{"n_kv_head": 8, "attn_scale": 0.177, "bias": "all", "init_out_by_depth": true, "optimizer": "soap_variant", "schedule": "wsd"}
Each number is 200 + 20 x the weight over its row's rms, rounded and kept within 0 to 999. Layers, rows and columns count from 0. The size before them is the row's rms in percent of the matrix's.

# layer 4 attention value, 256x256, rms 0.0668, rows 0-108, columns 0-63
079,226,179,201,188,223,175,218,230,167,182,252,244,210,213,191,196,211,227,228,187,185,236,176,136,201,198,181,208,200,195,234,206,220,216,199,214,216,161,191,181,194,184,174,199,218,238,209,224,200,164,198,186,221,206,199,204,204,200,153,190,230,194,204,200
081,214,203,217,235,204,215,193,191,228,216,191,210,207,208,170,195,233,209,232,188,170,170,207,233,191,198,215,233,177,221,215,209,183,207,232,204,240,192,176,179,220,202,172,214,179,223,178,239,240,241,205,186,222,212,201,188,203,207,211,175,194,231,170,194
077,165,188,167,180,187,178,200,234,165,177,216,232,229,174,217,223,214,206,204,206,231,175,212,162,202,193,180,201,175,185,202,204,203,215,204,219,180,209,173,214,236,222,186,203,210,215,207,208,219,200,173,199,191,170,226,221,190,169,170,195,173,224,211,200
089,238,227,226,188,176,173,203,203,156,170,206,193,200,213,209,197,233,193,200,221,221,204,180,174,206,213,182,177,219,180,212,175,195,221,213,228,220,223,187,192,222,205,198,214,184,172,209,214,183,197,211,187,218,215,167,206,205,179,208,224,172,178,196,212
084,211,189,186,182,206,206,204,178,202,188,186,197,171,206,161,235,213,181,195,167,197,203,202,166,194,193,238,198,193,189,200,221,209,214,196,195,204,219,176,163,197,173,187,186,204,212,225,217,171,224,163,191,197,191,201,178,195,190,186,229,196,230,173,211
085,178,225,213,193,181,205,197,158,184,186,202,230,200,191,205,182,233,187,154,161,229,163,164,211,211,232,203,237,156,193,199,218,185,182,159,200,217,218,216,193,194,205,208,192,178,176,215,172,164,228,191,148,190,199,206,210,201,171,201,216,205,199,204,183
074,209,208,212,213,182,209,188,218,222,200,221,194,172,180,214,198,188,173,184,162,206,202,198,195,180,216,190,169,190,204,214,211,168,191,194,176,189,189,190,200,197,220,230,200,214,180,188,199,179,205,243,221,222,221,212,187,198,206,217,195,208,198,183,176
079,192,196,208,228,195,186,160,244,181,184,215,233,202,205,210,198,197,195,213,218,224,255,162,196,187,188,159,182,210,186,205,219,191,156,190,192,205,244,209,181,173,203,157,194,182,219,222,202,222,197,210,201,176,212,209,182,181,154,189,231,192,207,215,181
079,209,172,164,206,186,243,191,211,195,210,243,204,176,213,207,181,191,236,192,206,163,187,197,166,183,202,208,170,178,218,228,200,207,197,210,236,196,202,206,198,199,184,171,239,228,183,161,170,201,193,173,220,189,219,217,185,214,193,218,208,178,211,156,173
083,209,213,204,233,236,166,211,219,174,226,183,231,223,162,187,191,191,173,187,199,155,175,209,210,213,236,207,199,190,214,238,224,170,203,210,174,197,244,211,217,238,220,205,201,241,196,206,223,200,186,200,219,229,206,184,200,228,173,213,162,210,204,185,200
081,185,191,191,167,229,176,210,202,211,188,202,194,187,188,199,207,224,164,199,208,212,187,214,175,239,246,181,200,177,213,197,173,202,213,169,205,193,226,195,188,191,181,209,224,197,196,203,222,146,195,186,174,232,196,205,211,197,193,218,227,226,220,199,219
087,201,217,214,206,178,182,202,219,178,212,214,210,207,167,199,226,212,176,188,248,185,190,196,231,186,212,197,230,216,205,187,207,210,179,221,210,179,192,196,206,225,182,231,197,224,197,221,189,186,190,245,243,192,218,233,194,209,181,189,217,194,226,170,224
080,171,215,173,191,196,175,264,226,215,190,234,228,204,210,209,192,194,189,154,208,177,208,202,169,190,186,230,182,209,153,219,200,201,215,177,181,213,203,192,225,207,204,198,216,236,205,221,199,198,201,196,200,210,200,230,201,174,215,159,210,193,200,188,220
084,171,210,231,185,188,197,182,193,211,190,189,175,205,209,208,210,175,217,183,218,216,179,189,205,182,150,230,230,203,215,156,173,187,205,182,198,185,226,186,163,214,217,176,176,204,206,235,216,198,195,205,212,226,204,185,212,191,176,194,189,189,204,213,159
078,171,206,192,177,198,170,230,212,173,192,167,196,259,194,208,172,244,162,226,237,189,230,212,188,222,226,171,196,176,206,205,197,194,181,183,194,217,162,241,218,188,206,189,159,229,226,171,241,197,192,214,192,237,214,205,198,186,212,203,214,244,219,186,185
082,185,173,205,231,179,197,244,165,210,221,185,191,174,197,207,200,221,204,210,191,214,221,187,222,164,198,205,193,163,230,194,183,168,234,209,198,155,187,205,197,193,191,186,190,190,248,196,173,192,200,208,207,172,202,184,207,209,189,206,181,209,215,194,200
086,170,201,181,217,237,222,183,228,217,216,198,233,197,218,141,178,187,221,194,160,211,223,207,208,209,223,183,179,165,224,164,174,191,180,169,210,208,223,184,203,196,212,204,215,204,182,217,195,201,187,202,208,202,218,193,143,249,202,156,181,203,200,195,190
081,194,187,204,217,203,216,178,225,177,215,220,194,198,190,166,207,175,221,207,217,191,211,196,226,229,221,212,210,201,201,195,220,196,192,230,224,226,175,213,194,219,233,203,234,180,214,188,204,180,193,172,230,184,164,211,182,210,215,179,192,236,189,179,206
083,203,218,194,183,205,217,184,190,177,205,170,192,198,176,196,207,209,199,220,238,198,209,214,211,184,241,203,145,231,204,179,201,230,203,232,222,154,221,194,178,185,229,217,192,183,169,224,178,193,246,182,204,212,187,192,230,177,192,203,203,228,206,216,195
084,207,230,209,190,208,209,212,169,215,223,196,177,188,180,201,219,220,201,177,220,231,197,192,152,197,198,191,193,219,224,191,203,177,204,218,198,197,198,224,180,204,188,226,222,205,188,201,179,200,164,187,219,145,193,214,199,233,201,187,214,217,216,227,228
084,228,205,149,213,169,221,220,161,206,174,179,221,221,219,172,193,173,170,191,176,204,198,194,194,205,194,202,162,162,172,168,200,185,158,192,166,238,178,186,184,198,193,212,213,218,185,210,196,227,187,209,218,196,221,203,208,170,181,217,192,178,195,214,184
085,226,244,200,199,188,210,195,188,237,213,214,204,197,203,207,165,144,203,198,187,178,189,209,211,238,180,187,200,162,216,221,212,182,182,216,207,229,194,233,206,190,214,189,184,205,195,190,228,195,189,186,198,168,197,186,212,217,164,157,230,221,199,195,200
073,211,249,210,197,230,207,204,188,206,202,244,196,200,216,228,204,243,170,187,203,208,163,193,185,188,173,183,210,204,194,194,163,216,182,190,211,200,163,186,184,200,197,186,199,218,200,220,177,174,201,144,208,189,187,215,187,196,168,206,201,186,216,193,159
078,198,253,244,176,180,200,218,201,201,199,241,192,193,197,220,187,213,190,177,212,205,226,215,196,236,188,179,192,170,197,212,186,206,216,205,201,237,196,231,199,208,226,195,180,200,185,219,182,181,195,190,161,190,183,260,207,163,212,197,169,214,170,188,180
079,206,227,179,195,184,168,183,217,187,217,198,186,215,184,197,167,252,176,195,193,205,204,167,185,223,182,191,182,227,216,192,223,187,179,194,182,162,181,185,194,220,234,200,199,179,225,161,234,180,191,194,184,179,209,194,222,189,194,174,163,224,218,190,200
081,186,229,204,176,181,217,225,190,181,217,175,201,226,213,209,172,206,207,192,203,210,206,227,232,248,216,182,192,217,191,186,210,172,195,175,219,201,167,209,177,176,194,208,211,202,223,189,176,182,188,194,190,179,190,184,237,164,224,198,206,183,222,213,174
088,157,184,193,208,209,227,195,198,203,202,187,240,192,182,191,182,233,196,211,161,166,191,177,218,216,204,211,203,198,236,186,198,210,182,237,179,228,208,225,219,200,209,201,220,213,226,208,205,217,201,183,194,177,190,182,178,190,233,219,185,195,198,170,226
078,201,220,179,188,224,195,214,172,222,175,191,198,216,203,187,209,211,215,213,211,213,164,186,207,189,215,205,192,199,190,204,178,197,210,185,198,191,231,198,156,208,203,155,179,186,215,207,180,177,175,172,194,225,206,239,200,191,179,198,172,173,215,192,175
079,237,217,183,216,185,193,187,216,196,155,171,170,240,209,199,228,187,202,168,215,182,188,210,216,171,190,177,220,194,187,207,186,204,218,233,199,166,190,191,223,245,208,207,214,189,230,184,183,207,173,160,222,233,180,201,214,228,189,172,182,232,200,194,228
082,213,196,184,192,231,193,227,194,188,247,212,202,216,231,214,170,229,202,169,238,197,189,177,198,173,192,198,172,209,220,175,194,195,192,185,235,253,195,200,216,205,187,202,167,191,190,176,176,182,175,201,166,215,169,205,190,201,201,192,209,200,195,217,218
079,199,206,216,187,184,211,249,226,206,184,201,168,207,191,157,238,222,224,201,209,153,204,230,193,195,187,177,211,189,189,201,209,201,196,194,227,176,199,187,233,223,203,201,185,194,173,197,209,195,184,200,224,195,190,210,203,198,180,184,213,203,213,223,166
084,187,184,193,190,221,207,171,199,185,222,208,189,219,223,196,214,188,194,227,197,199,206,175,193,153,203,199,207,186,209,179,212,193,212,193,210,204,176,205,209,212,176,215,202,212,203,221,165,210,192,187,195,191,194,197,231,216,228,165,183,219,185,217,204
102,229,184,212,172,191,229,208,196,159,210,190,233,176,226,168,188,176,208,224,203,189,201,213,166,202,211,171,234,229,180,181,233,202,196,192,178,212,215,187,206,171,247,207,186,193,187,193,195,219,218,174,220,220,208,189,185,193,211,187,201,170,230,221,181
107,167,203,187,223,172,217,225,205,182,181,175,193,175,217,207,192,198,225,187,222,198,223,192,176,219,176,184,201,221,156,207,167,191,213,240,220,214,195,193,195,203,223,234,217,225,216,175,187,204,189,220,196,190,183,220,205,177,215,188,236,213,213,208,226
111,173,168,202,203,180,197,229,198,167,165,173,181,193,225,203,198,198,201,199,218,209,180,216,189,175,181,221,192,201,189,218,189,205,187,193,194,214,209,209,192,208,177,203,195,233,202,224,207,228,179,216,196,197,235,208,150,180,214,173,202,172,166,196,215
103,217,184,239,199,216,190,195,185,172,180,188,225,200,153,190,158,227,201,206,179,231,187,196,220,235,216,207,218,195,205,190,244,198,206,208,216,179,203,210,203,204,192,180,200,198,182,172,200,220,190,219,177,230,202,200,223,211,171,163,188,218,183,169,183
103,166,230,197,194,212,218,174,207,197,193,143,185,188,221,226,193,202,191,202,198,221,200,186,177,206,160,181,213,217,240,193,197,198,207,208,195,195,150,211,181,195,170,172,209,236,205,201,216,194,193,230,202,235,217,177,200,172,201,226,223,211,217,204,177
105,169,189,197,192,189,192,192,189,180,206,198,215,187,197,181,203,214,209,186,194,170,215,195,243,211,206,222,207,188,213,210,220,214,193,190,185,207,201,207,191,200,206,219,194,187,195,239,234,182,188,227,205,249,190,203,210,207,184,239,210,215,218,202,214
091,175,181,178,213,226,175,186,213,205,170,184,194,205,179,194,206,229,209,191,214,183,193,192,191,213,197,208,196,199,221,187,202,216,241,189,225,233,195,195,207,171,209,187,196,175,184,214,200,166,201,210,190,191,228,200,215,205,220,201,194,207,146,219,180
096,196,210,212,180,189,209,241,237,204,214,184,228,203,188,187,221,197,197,195,222,214,180,184,191,205,196,236,180,191,206,190,255,202,192,180,211,183,193,212,205,162,190,185,188,156,166,174,196,192,153,205,194,219,210,218,207,181,191,222,210,210,219,194,159
094,207,174,220,209,174,164,207,202,181,203,221,171,192,199,186,193,226,206,213,160,210,184,219,197,190,196,155,230,197,187,179,204,186,224,176,182,237,158,201,173,187,197,224,236,201,202,186,230,210,214,220,196,195,185,201,209,229,238,215,173,230,238,217,189
103,193,192,218,209,216,230,212,217,197,205,186,213,190,195,204,193,197,216,203,212,215,237,222,209,224,192,228,233,192,222,193,181,164,225,178,206,174,226,194,219,154,206,209,226,174,226,174,186,186,183,212,169,209,198,210,228,210,203,188,196,200,212,196,215
097,195,222,207,176,214,212,185,205,211,221,225,194,227,157,198,188,176,198,221,214,237,212,201,219,198,239,206,193,194,198,179,153,172,200,196,204,198,211,227,232,221,194,216,193,226,196,168,199,184,206,218,253,197,184,219,199,201,171,195,188,199,234,208,209
097,186,213,192,159,202,206,215,213,187,227,187,198,201,176,193,176,172,196,179,218,214,185,188,240,227,189,162,215,195,227,154,178,208,197,183,218,200,204,206,151,186,185,215,219,190,208,198,190,200,184,225,216,209,191,208,220,209,222,199,216,210,194,231,168
102,215,232,209,226,195,192,181,187,210,241,219,218,187,202,209,219,188,215,207,205,179,200,162,213,159,220,181,198,228,225,200,218,203,199,184,193,219,212,191,211,189,189,220,193,198,199,204,194,172,172,171,233,203,196,159,218,181,216,235,191,248,165,169,195
106,176,184,181,194,198,199,202,211,203,211,216,203,188,191,191,214,183,227,205,210,209,176,183,173,177,221,219,211,201,190,158,145,202,197,203,215,245,230,216,189,235,226,185,243,190,195,182,178,197,169,190,214,217,227,157,204,222,180,187,197,190,196,190,199
107,217,177,198,187,182,207,181,210,219,193,138,190,209,202,200,212,199,208,222,179,221,193,195,224,194,213,187,211,223,207,187,189,174,213,182,146,192,182,204,212,221,270,181,208,193,169,186,193,216,209,220,263,187,209,216,162,206,197,213,220,192,199,229,223
107,186,190,206,212,212,252,189,153,243,180,167,201,244,234,191,178,205,207,194,162,209,184,207,223,226,206,207,185,201,194,159,206,215,200,243,205,190,216,163,212,236,235,191,200,207,176,234,183,236,220,204,214,186,206,203,190,174,182,172,203,149,214,214,168
106,160,202,203,194,214,195,201,196,219,196,198,203,191,225,183,202,209,213,212,182,189,230,194,245,211,183,188,200,215,222,172,174,220,191,233,236,214,191,201,188,184,192,173,185,198,220,182,218,212,225,208,170,205,167,223,209,182,192,238,207,214,213,192,240
109,217,215,188,184,204,198,226,197,180,173,191,218,228,166,178,204,197,182,193,188,220,206,237,244,204,214,162,181,183,168,190,199,188,206,211,186,222,193,202,179,206,228,212,211,218,221,191,196,181,177,205,192,227,160,204,221,195,183,202,200,216,184,189,249
104,204,184,184,213,168,212,191,187,221,213,224,170,220,188,211,194,204,205,250,195,218,227,205,189,171,226,215,177,197,198,159,202,197,186,170,222,226,169,180,174,205,249,200,221,160,203,214,222,156,194,214,170,204,198,178,178,222,166,222,218,181,166,215,198
111,258,179,241,199,173,196,228,197,192,206,197,185,224,250,195,176,204,175,210,187,196,199,203,203,202,256,187,211,213,198,228,195,225,221,202,220,215,193,186,224,213,188,186,189,231,202,193,159,213,156,189,188,195,215,236,222,206,199,197,225,193,221,192,224
105,221,228,185,176,184,184,210,178,211,234,194,235,196,156,196,176,163,182,205,176,180,195,173,185,167,224,163,173,195,216,201,212,211,176,187,223,199,167,238,200,214,217,195,200,199,173,227,191,182,195,204,208,185,197,175,202,186,194,184,184,172,177,224,192
096,207,186,183,209,177,204,198,198,225,211,208,190,180,218,193,189,201,207,236,230,199,240,180,180,206,247,218,192,235,197,215,227,189,196,169,195,184,210,185,183,189,175,182,212,237,213,184,197,203,209,168,190,221,189,182,193,186,200,231,228,209,200,231,203
100,188,203,229,195,176,205,239,185,194,195,179,196,172,215,192,191,174,178,185,206,184,197,210,231,192,201,215,193,210,206,173,215,196,206,167,219,215,170,200,218,248,184,206,182,174,190,190,186,171,203,212,228,233,204,214,171,176,198,203,216,230,227,221,229
098,187,205,190,198,184,168,201,198,230,231,160,205,193,183,201,213,193,212,204,208,206,236,182,204,204,196,180,179,205,189,190,182,193,168,179,217,191,196,236,211,196,158,210,200,214,202,207,199,190,146,201,232,200,166,195,210,190,162,242,210,216,168,222,185
115,198,185,194,218,199,188,210,215,206,212,226,240,213,171,201,196,239,218,201,213,171,206,184,217,203,212,190,206,210,196,193,198,176,218,176,247,205,193,213,172,199,193,235,194,242,193,230,209,189,185,222,222,223,200,200,235,225,183,182,183,219,153,207,164
097,206,190,173,197,191,196,208,234,192,179,217,214,205,223,214,193,172,212,225,187,228,216,192,177,193,165,192,195,202,186,163,212,194,167,183,200,212,205,192,200,225,191,217,188,250,245,207,211,228,235,210,214,169,203,197,202,189,195,197,175,235,178,217,190
110,199,204,222,218,218,178,186,216,182,200,198,214,211,190,197,206,226,214,171,215,179,222,164,207,188,195,227,223,202,167,227,229,203,224,214,192,175,195,207,231,190,178,190,200,197,207,195,190,192,184,170,182,175,195,187,236,180,204,202,178,170,187,209,145
108,214,190,210,184,191,187,202,187,218,187,191,224,213,230,192,193,211,196,185,204,192,217,159,210,173,217,175,197,196,189,222,211,197,147,177,220,214,232,223,220,196,208,199,202,192,171,200,159,152,206,195,181,175,223,202,183,192,204,217,189,190,191,219,180
091,171,201,172,203,224,233,191,211,196,196,202,210,232,209,184,189,187,201,177,179,219,231,219,194,208,199,185,166,219,197,220,202,168,210,181,187,176,172,191,212,217,173,228,208,193,189,210,228,213,192,212,228,195,177,195,201,208,210,195,200,199,228,205,199
104,197,180,182,199,207,207,209,227,164,201,187,172,215,184,178,215,203,193,228,183,215,176,211,218,199,208,167,161,208,186,203,155,208,200,182,160,198,220,212,175,199,175,196,184,238,230,207,211,215,173,196,202,179,194,210,203,197,197,199,206,179,202,183,217
095,211,172,223,159,183,172,210,243,161,165,171,197,223,226,188,201,229,194,192,205,221,204,188,177,200,142,219,208,210,198,199,208,234,202,190,198,191,227,181,209,194,210,210,236,199,175,213,162,195,237,209,188,221,205,206,170,194,204,183,191,181,236,208,188
103,172,172,200,231,189,212,196,204,182,216,179,207,197,180,214,224,194,213,176,203,198,209,223,229,212,191,181,168,179,158,149,221,139,192,190,194,170,192,213,162,204,207,202,224,188,178,186,217,186,221,205,226,222,173,188,202,205,206,203,183,217,178,213,135
089,219,199,183,240,221,221,183,211,173,206,208,200,201,201,216,217,202,199,208,209,210,203,239,185,219,210,199,243,233,222,203,169,221,182,247,153,190,165,227,217,154,213,205,221,202,186,207,181,220,191,218,205,166,228,182,215,237,168,210,203,198,227,198,212
095,212,156,195,182,196,216,204,188,195,218,177,208,160,189,230,213,217,219,181,183,215,201,192,226,188,235,240,200,212,147,195,204,185,180,186,235,194,179,209,229,227,222,196,225,182,225,156,246,178,196,197,170,204,192,182,208,204,205,219,167,196,220,210,197
084,200,181,168,200,187,236,198,197,207,177,214,210,178,211,173,202,235,193,232,207,220,219,197,175,182,193,234,216,170,208,188,209,189,153,210,183,209,172,190,181,199,233,195,190,179,162,165,178,190,205,239,195,167,205,201,206,215,178,211,192,169,212,208,205
088,205,212,184,186,189,196,192,159,218,219,215,199,231,188,213,190,205,203,209,207,206,204,208,141,212,188,183,204,213,219,232,198,157,206,187,214,155,186,195,159,215,210,195,169,178,235,214,234,207,183,174,213,184,207,186,158,240,217,226,197,233,219,184,187
088,176,172,200,201,251,186,193,204,192,203,187,205,229,193,218,180,199,204,167,177,191,192,189,214,230,207,167,171,232,186,151,211,180,224,193,175,194,169,198,215,201,232,225,210,148,217,218,213,193,199,209,208,198,171,215,190,191,188,178,204,171,184,208,196
083,169,202,206,200,181,187,204,187,185,213,194,200,210,225,188,155,203,167,173,219,204,193,204,200,167,216,209,218,196,178,149,237,182,208,203,189,208,224,201,240,214,199,191,219,192,205,213,188,200,230,231,187,200,198,232,190,191,206,199,209,246,185,193,231
075,185,201,151,244,238,177,206,209,206,215,190,197,202,182,224,220,172,191,213,202,213,192,207,172,189,185,209,175,187,177,180,195,188,216,208,198,172,224,218,193,214,202,227,215,190,159,184,225,219,226,210,211,191,212,229,193,190,194,193,217,210,186,203,180
086,182,219,200,187,169,215,217,183,209,189,202,172,220,189,190,190,163,230,188,192,220,183,227,199,211,210,164,192,184,163,168,208,179,209,241,203,215,130,230,183,194,195,219,208,196,190,181,195,253,205,188,186,213,233,191,206,195,191,214,185,185,212,220,205
104,182,173,209,203,202,221,228,164,208,176,218,170,190,198,212,215,202,194,208,199,191,211,200,191,195,210,223,202,198,193,211,189,174,164,182,178,219,221,185,223,187,166,184,202,189,187,215,209,186,208,184,192,200,188,217,194,212,208,184,178,216,189,146,201
087,216,180,207,210,219,226,261,206,208,266,177,212,194,208,177,201,211,197,236,222,212,190,183,233,212,231,170,194,223,197,213,202,202,168,221,202,202,177,243,201,211,175,204,204,206,221,218,235,221,184,190,214,227,176,165,198,225,192,193,191,176,216,183,230
085,214,210,241,173,186,176,189,194,187,207,234,240,220,199,208,224,198,190,205,223,226,194,232,222,217,191,211,190,214,174,178,238,176,183,170,204,168,182,212,194,188,163,200,234,188,188,190,205,213,237,185,196,191,180,176,189,191,214,190,228,188,167,222,190
088,210,173,184,227,213,188,186,208,177,179,175,210,210,231,183,206,161,208,214,238,218,196,228,229,228,207,189,203,169,183,205,182,186,210,223,183,209,214,220,230,180,166,164,206,221,190,216,182,205,203,215,234,210,225,242,185,188,172,196,193,220,185,215,228
089,215,226,212,199,196,198,200,230,230,216,240,212,203,202,204,201,174,205,226,201,205,195,209,219,219,159,183,213,193,213,180,194,217,199,174,236,196,181,179,174,187,209,178,174,203,219,193,212,176,215,179,192,187,215,152,180,182,239,231,217,219,177,238,195
094,226,220,213,194,186,178,208,227,193,177,221,202,200,202,209,217,155,166,225,214,195,199,202,206,238,187,217,194,184,189,190,191,203,180,207,202,163,184,186,207,210,216,209,175,254,189,175,198,181,204,186,218,196,194,169,214,151,194,214,155,209,210,238,216
086,204,187,179,200,171,200,222,222,189,178,262,167,233,209,227,211,220,181,225,219,233,202,211,237,217,196,206,222,176,246,204,189,210,153,208,204,186,215,231,225,187,222,173,194,171,179,159,194,169,186,227,192,195,164,209,218,209,196,233,189,229,222,224,208
093,212,226,196,214,216,211,222,191,184,194,186,193,233,178,193,207,184,218,230,190,217,227,184,197,210,184,220,201,207,214,172,204,204,211,198,198,193,190,200,185,176,202,219,217,207,223,202,184,246,177,170,184,185,194,213,214,200,212,180,202,196,204,178,212
098,221,172,217,224,187,220,194,203,178,224,217,213,202,209,181,222,227,221,238,192,179,217,203,217,195,240,215,201,145,213,231,198,179,192,234,183,209,178,192,200,170,225,183,209,171,238,187,193,194,212,219,163,204,219,242,213,213,192,215,201,201,170,178,221
092,180,203,182,195,194,180,191,152,187,199,160,237,182,225,225,183,209,191,155,164,250,203,219,214,203,204,182,220,194,174,182,234,209,192,182,193,225,192,209,205,217,249,200,202,190,201,256,196,162,139,212,181,211,218,203,198,209,193,209,193,182,190,214,235
101,189,211,182,252,208,177,180,205,196,191,176,174,195,199,191,178,201,203,222,175,186,179,172,196,203,200,206,206,206,186,233,199,188,209,216,165,225,212,221,210,184,209,215,159,201,227,221,197,209,193,161,221,242,210,188,193,206,186,224,219,187,201,195,215
090,202,202,218,193,169,180,206,211,202,197,232,215,223,167,203,189,163,225,212,188,195,206,230,187,191,203,208,226,152,218,186,174,195,179,177,210,192,197,191,183,192,195,160,177,185,208,196,216,209,194,200,225,182,210,171,182,180,208,209,185,186,169,189,188
082,155,179,197,245,198,155,219,193,210,199,183,210,208,178,194,208,203,212,189,202,197,198,190,227,192,218,190,191,200,161,172,240,218,242,172,203,236,209,172,218,191,187,194,227,220,207,193,211,211,177,156,218,170,194,209,184,180,191,181,177,160,182,196,166
083,192,173,206,197,230,215,194,212,202,199,215,190,215,206,192,231,196,178,238,179,212,224,203,219,232,189,236,228,177,185,201,200,170,172,187,202,198,167,203,177,197,179,205,219,217,184,193,223,239,203,203,178,169,230,200,248,199,151,218,178,217,195,198,166
096,184,217,209,209,230,203,176,218,218,253,196,220,232,200,224,222,195,187,171,163,230,196,177,227,218,218,208,183,202,187,172,208,216,177,235,174,195,157,198,190,208,203,236,210,203,211,217,213,183,173,202,206,221,205,212,209,167,159,195,181,212,204,205,200
091,209,195,196,168,202,184,209,202,199,189,181,176,198,190,179,215,175,228,167,216,211,178,229,221,227,203,178,168,199,244,221,246,209,204,204,169,212,176,226,161,218,142,199,198,219,191,184,201,246,174,210,198,216,223,198,226,160,181,205,177,164,220,198,229
087,223,224,197,236,205,177,184,215,191,219,202,200,192,203,181,202,193,199,196,198,186,201,182,205,195,244,199,201,192,189,230,213,207,217,196,173,190,199,147,241,172,180,195,187,192,230,196,210,187,253,213,180,197,231,228,221,219,176,182,199,186,175,210,206
094,220,214,185,196,222,209,199,204,182,220,216,220,186,207,170,204,218,222,206,207,217,204,179,196,207,188,224,218,199,216,216,203,200,197,211,227,215,191,178,191,221,217,180,215,197,235,160,218,235,177,222,203,218,206,165,193,205,187,201,194,189,234,219,176
085,179,189,222,164,190,201,212,239,243,188,180,168,209,209,193,180,172,195,212,232,203,208,195,221,164,175,168,201,215,205,201,220,220,197,194,220,190,237,182,187,223,192,214,196,216,198,198,190,215,192,208,143,203,218,214,169,179,218,229,186,185,199,192,199
083,224,198,212,230,197,222,190,216,168,184,255,200,210,198,210,195,234,243,235,200,189,222,219,196,218,166,213,190,172,203,180,197,170,183,187,165,201,242,189,165,161,164,212,196,185,176,195,219,205,209,177,208,166,228,215,240,175,188,194,177,174,218,189,200
092,181,192,192,227,209,217,222,208,225,156,200,199,231,191,194,207,186,165,219,172,188,226,217,185,229,197,216,230,196,200,217,182,231,215,211,213,219,211,209,187,155,186,204,183,203,175,206,179,212,213,162,186,195,185,235,217,191,170,166,143,174,228,211,226
098,187,215,198,173,158,167,198,184,196,227,206,192,207,206,208,214,184,215,188,194,208,195,185,214,171,163,192,244,218,176,219,228,189,192,209,227,181,184,229,201,250,228,196,180,202,218,188,203,185,195,231,193,198,216,166,163,191,198,209,197,231,185,208,170
102,185,229,165,228,226,190,189,210,227,179,191,168,239,170,168,181,180,213,218,160,197,178,178,206,199,191,180,223,220,202,177,187,206,234,207,187,196,204,201,174,204,209,239,167,196,192,217,207,234,185,178,219,207,219,187,172,165,179,188,251,194,162,202,191
086,183,211,212,164,202,181,191,194,201,209,216,206,208,193,139,187,235,213,180,212,198,173,228,209,175,168,199,210,189,219,212,212,229,224,196,198,196,172,200,208,227,190,230,206,206,223,202,237,201,222,235,214,182,192,190,187,182,197,206,192,199,184,217,207
104,202,204,181,179,213,230,170,218,182,193,154,176,205,196,207,212,192,175,218,233,200,210,207,173,170,198,215,231,182,197,171,161,205,168,211,212,221,204,165,225,210,188,155,194,203,208,195,196,185,162,164,167,237,215,205,197,185,235,218,220,196,202,213,208
102,196,190,198,204,199,176,200,209,191,217,209,206,175,166,210,175,191,178,245,198,184,184,231,206,192,177,185,199,162,191,192,213,204,209,203,192,183,219,187,196,239,216,193,205,208,205,206,206,183,186,201,195,177,197,185,222,207,216,180,216,193,212,179,196
105,196,186,205,209,206,217,189,205,179,183,192,217,208,196,192,190,205,164,204,186,185,198,216,184,240,200,223,201,225,199,155,223,252,240,181,189,218,182,204,221,211,178,204,184,199,190,188,219,187,195,235,223,178,166,218,197,216,194,218,209,194,216,203,207
095,182,205,178,182,198,175,178,228,188,204,195,197,191,212,221,190,201,225,215,165,222,194,210,260,197,189,208,168,195,157,170,179,188,149,181,224,195,178,230,181,200,245,188,201,184,175,203,200,174,205,209,226,224,202,192,182,190,200,233,197,208,210,196,185
096,223,207,195,197,153,194,167,199,204,211,203,227,170,224,214,169,203,210,163,202,196,173,207,184,183,225,254,196,220,184,191,196,196,196,192,213,190,209,214,189,235,163,207,181,198,213,205,209,221,205,193,243,187,202,192,202,192,176,214,212,240,185,192,221
097,237,187,182,218,179,206,227,183,209,225,186,225,187,212,204,180,186,153,147,177,202,211,203,210,164,210,192,197,229,198,211,221,171,145,205,190,193,197,200,202,192,209,207,166,179,197,182,199,227,191,228,206,200,169,181,169,175,228,178,173,174,198,197,220
109,187,217,231,179,183,211,202,208,232,224,233,220,215,204,214,195,198,200,171,234,203,204,175,219,200,199,208,179,189,231,189,194,211,172,208,166,185,224,216,215,184,182,190,194,179,174,209,187,188,176,213,198,205,194,193,245,211,182,197,163,224,243,248,219
108,179,203,196,171,223,214,222,222,185,215,247,221,205,151,203,197,194,190,230,225,220,199,186,195,168,211,225,228,212,161,198,208,160,175,199,235,220,204,182,187,182,187,235,188,193,216,197,190,211,188,232,195,200,187,199,245,204,218,183,201,206,205,184,185
109,199,176,154,192,215,178,185,240,219,226,187,221,184,181,190,193,189,224,191,199,213,201,204,199,189,211,191,185,212,228,203,193,211,194,167,192,181,182,208,220,167,214,182,200,201,224,207,213,230,180,198,226,178,207,205,213,158,194,211,234,235,194,221,194
105,190,194,219,206,238,204,202,200,174,199,206,183,212,203,207,187,202,231,186,180,166,205,193,212,187,181,207,176,216,215,205,198,247,216,218,147,178,203,210,238,230,210,167,206,227,202,179,189,217,211,223,222,218,188,216,162,174,155,224,217,192,203,196,196
106,167,165,165,189,178,259,208,197,199,153,213,192,164,197,223,194,206,185,166,193,188,207,219,173,220,192,152,221,209,215,230,218,212,212,236,195,155,205,211,145,193,163,230,237,190,181,220,212,213,198,201,184,212,191,207,177,210,198,167,204,191,187,187,171
107,209,208,214,202,201,186,204,174,232,187,183,222,217,249,247,203,212,199,204,205,205,209,196,221,224,224,157,214,193,185,192,166,249,173,176,168,213,214,229,200,187,207,163,206,202,197,174,175,222,189,175,197,207,216,196,221,167,205,201,197,219,197,225,193
104,218,174,180,186,212,202,187,189,216,190,182,173,195,204,178,184,211,187,205,214,193,218,187,193,182,194,189,195,218,194,210,206,237,173,202,200,210,201,160,191,215,199,180,166,208,219,174,224,189,225,181,156,214,212,212,204,220,224,192,242,236,218,187,205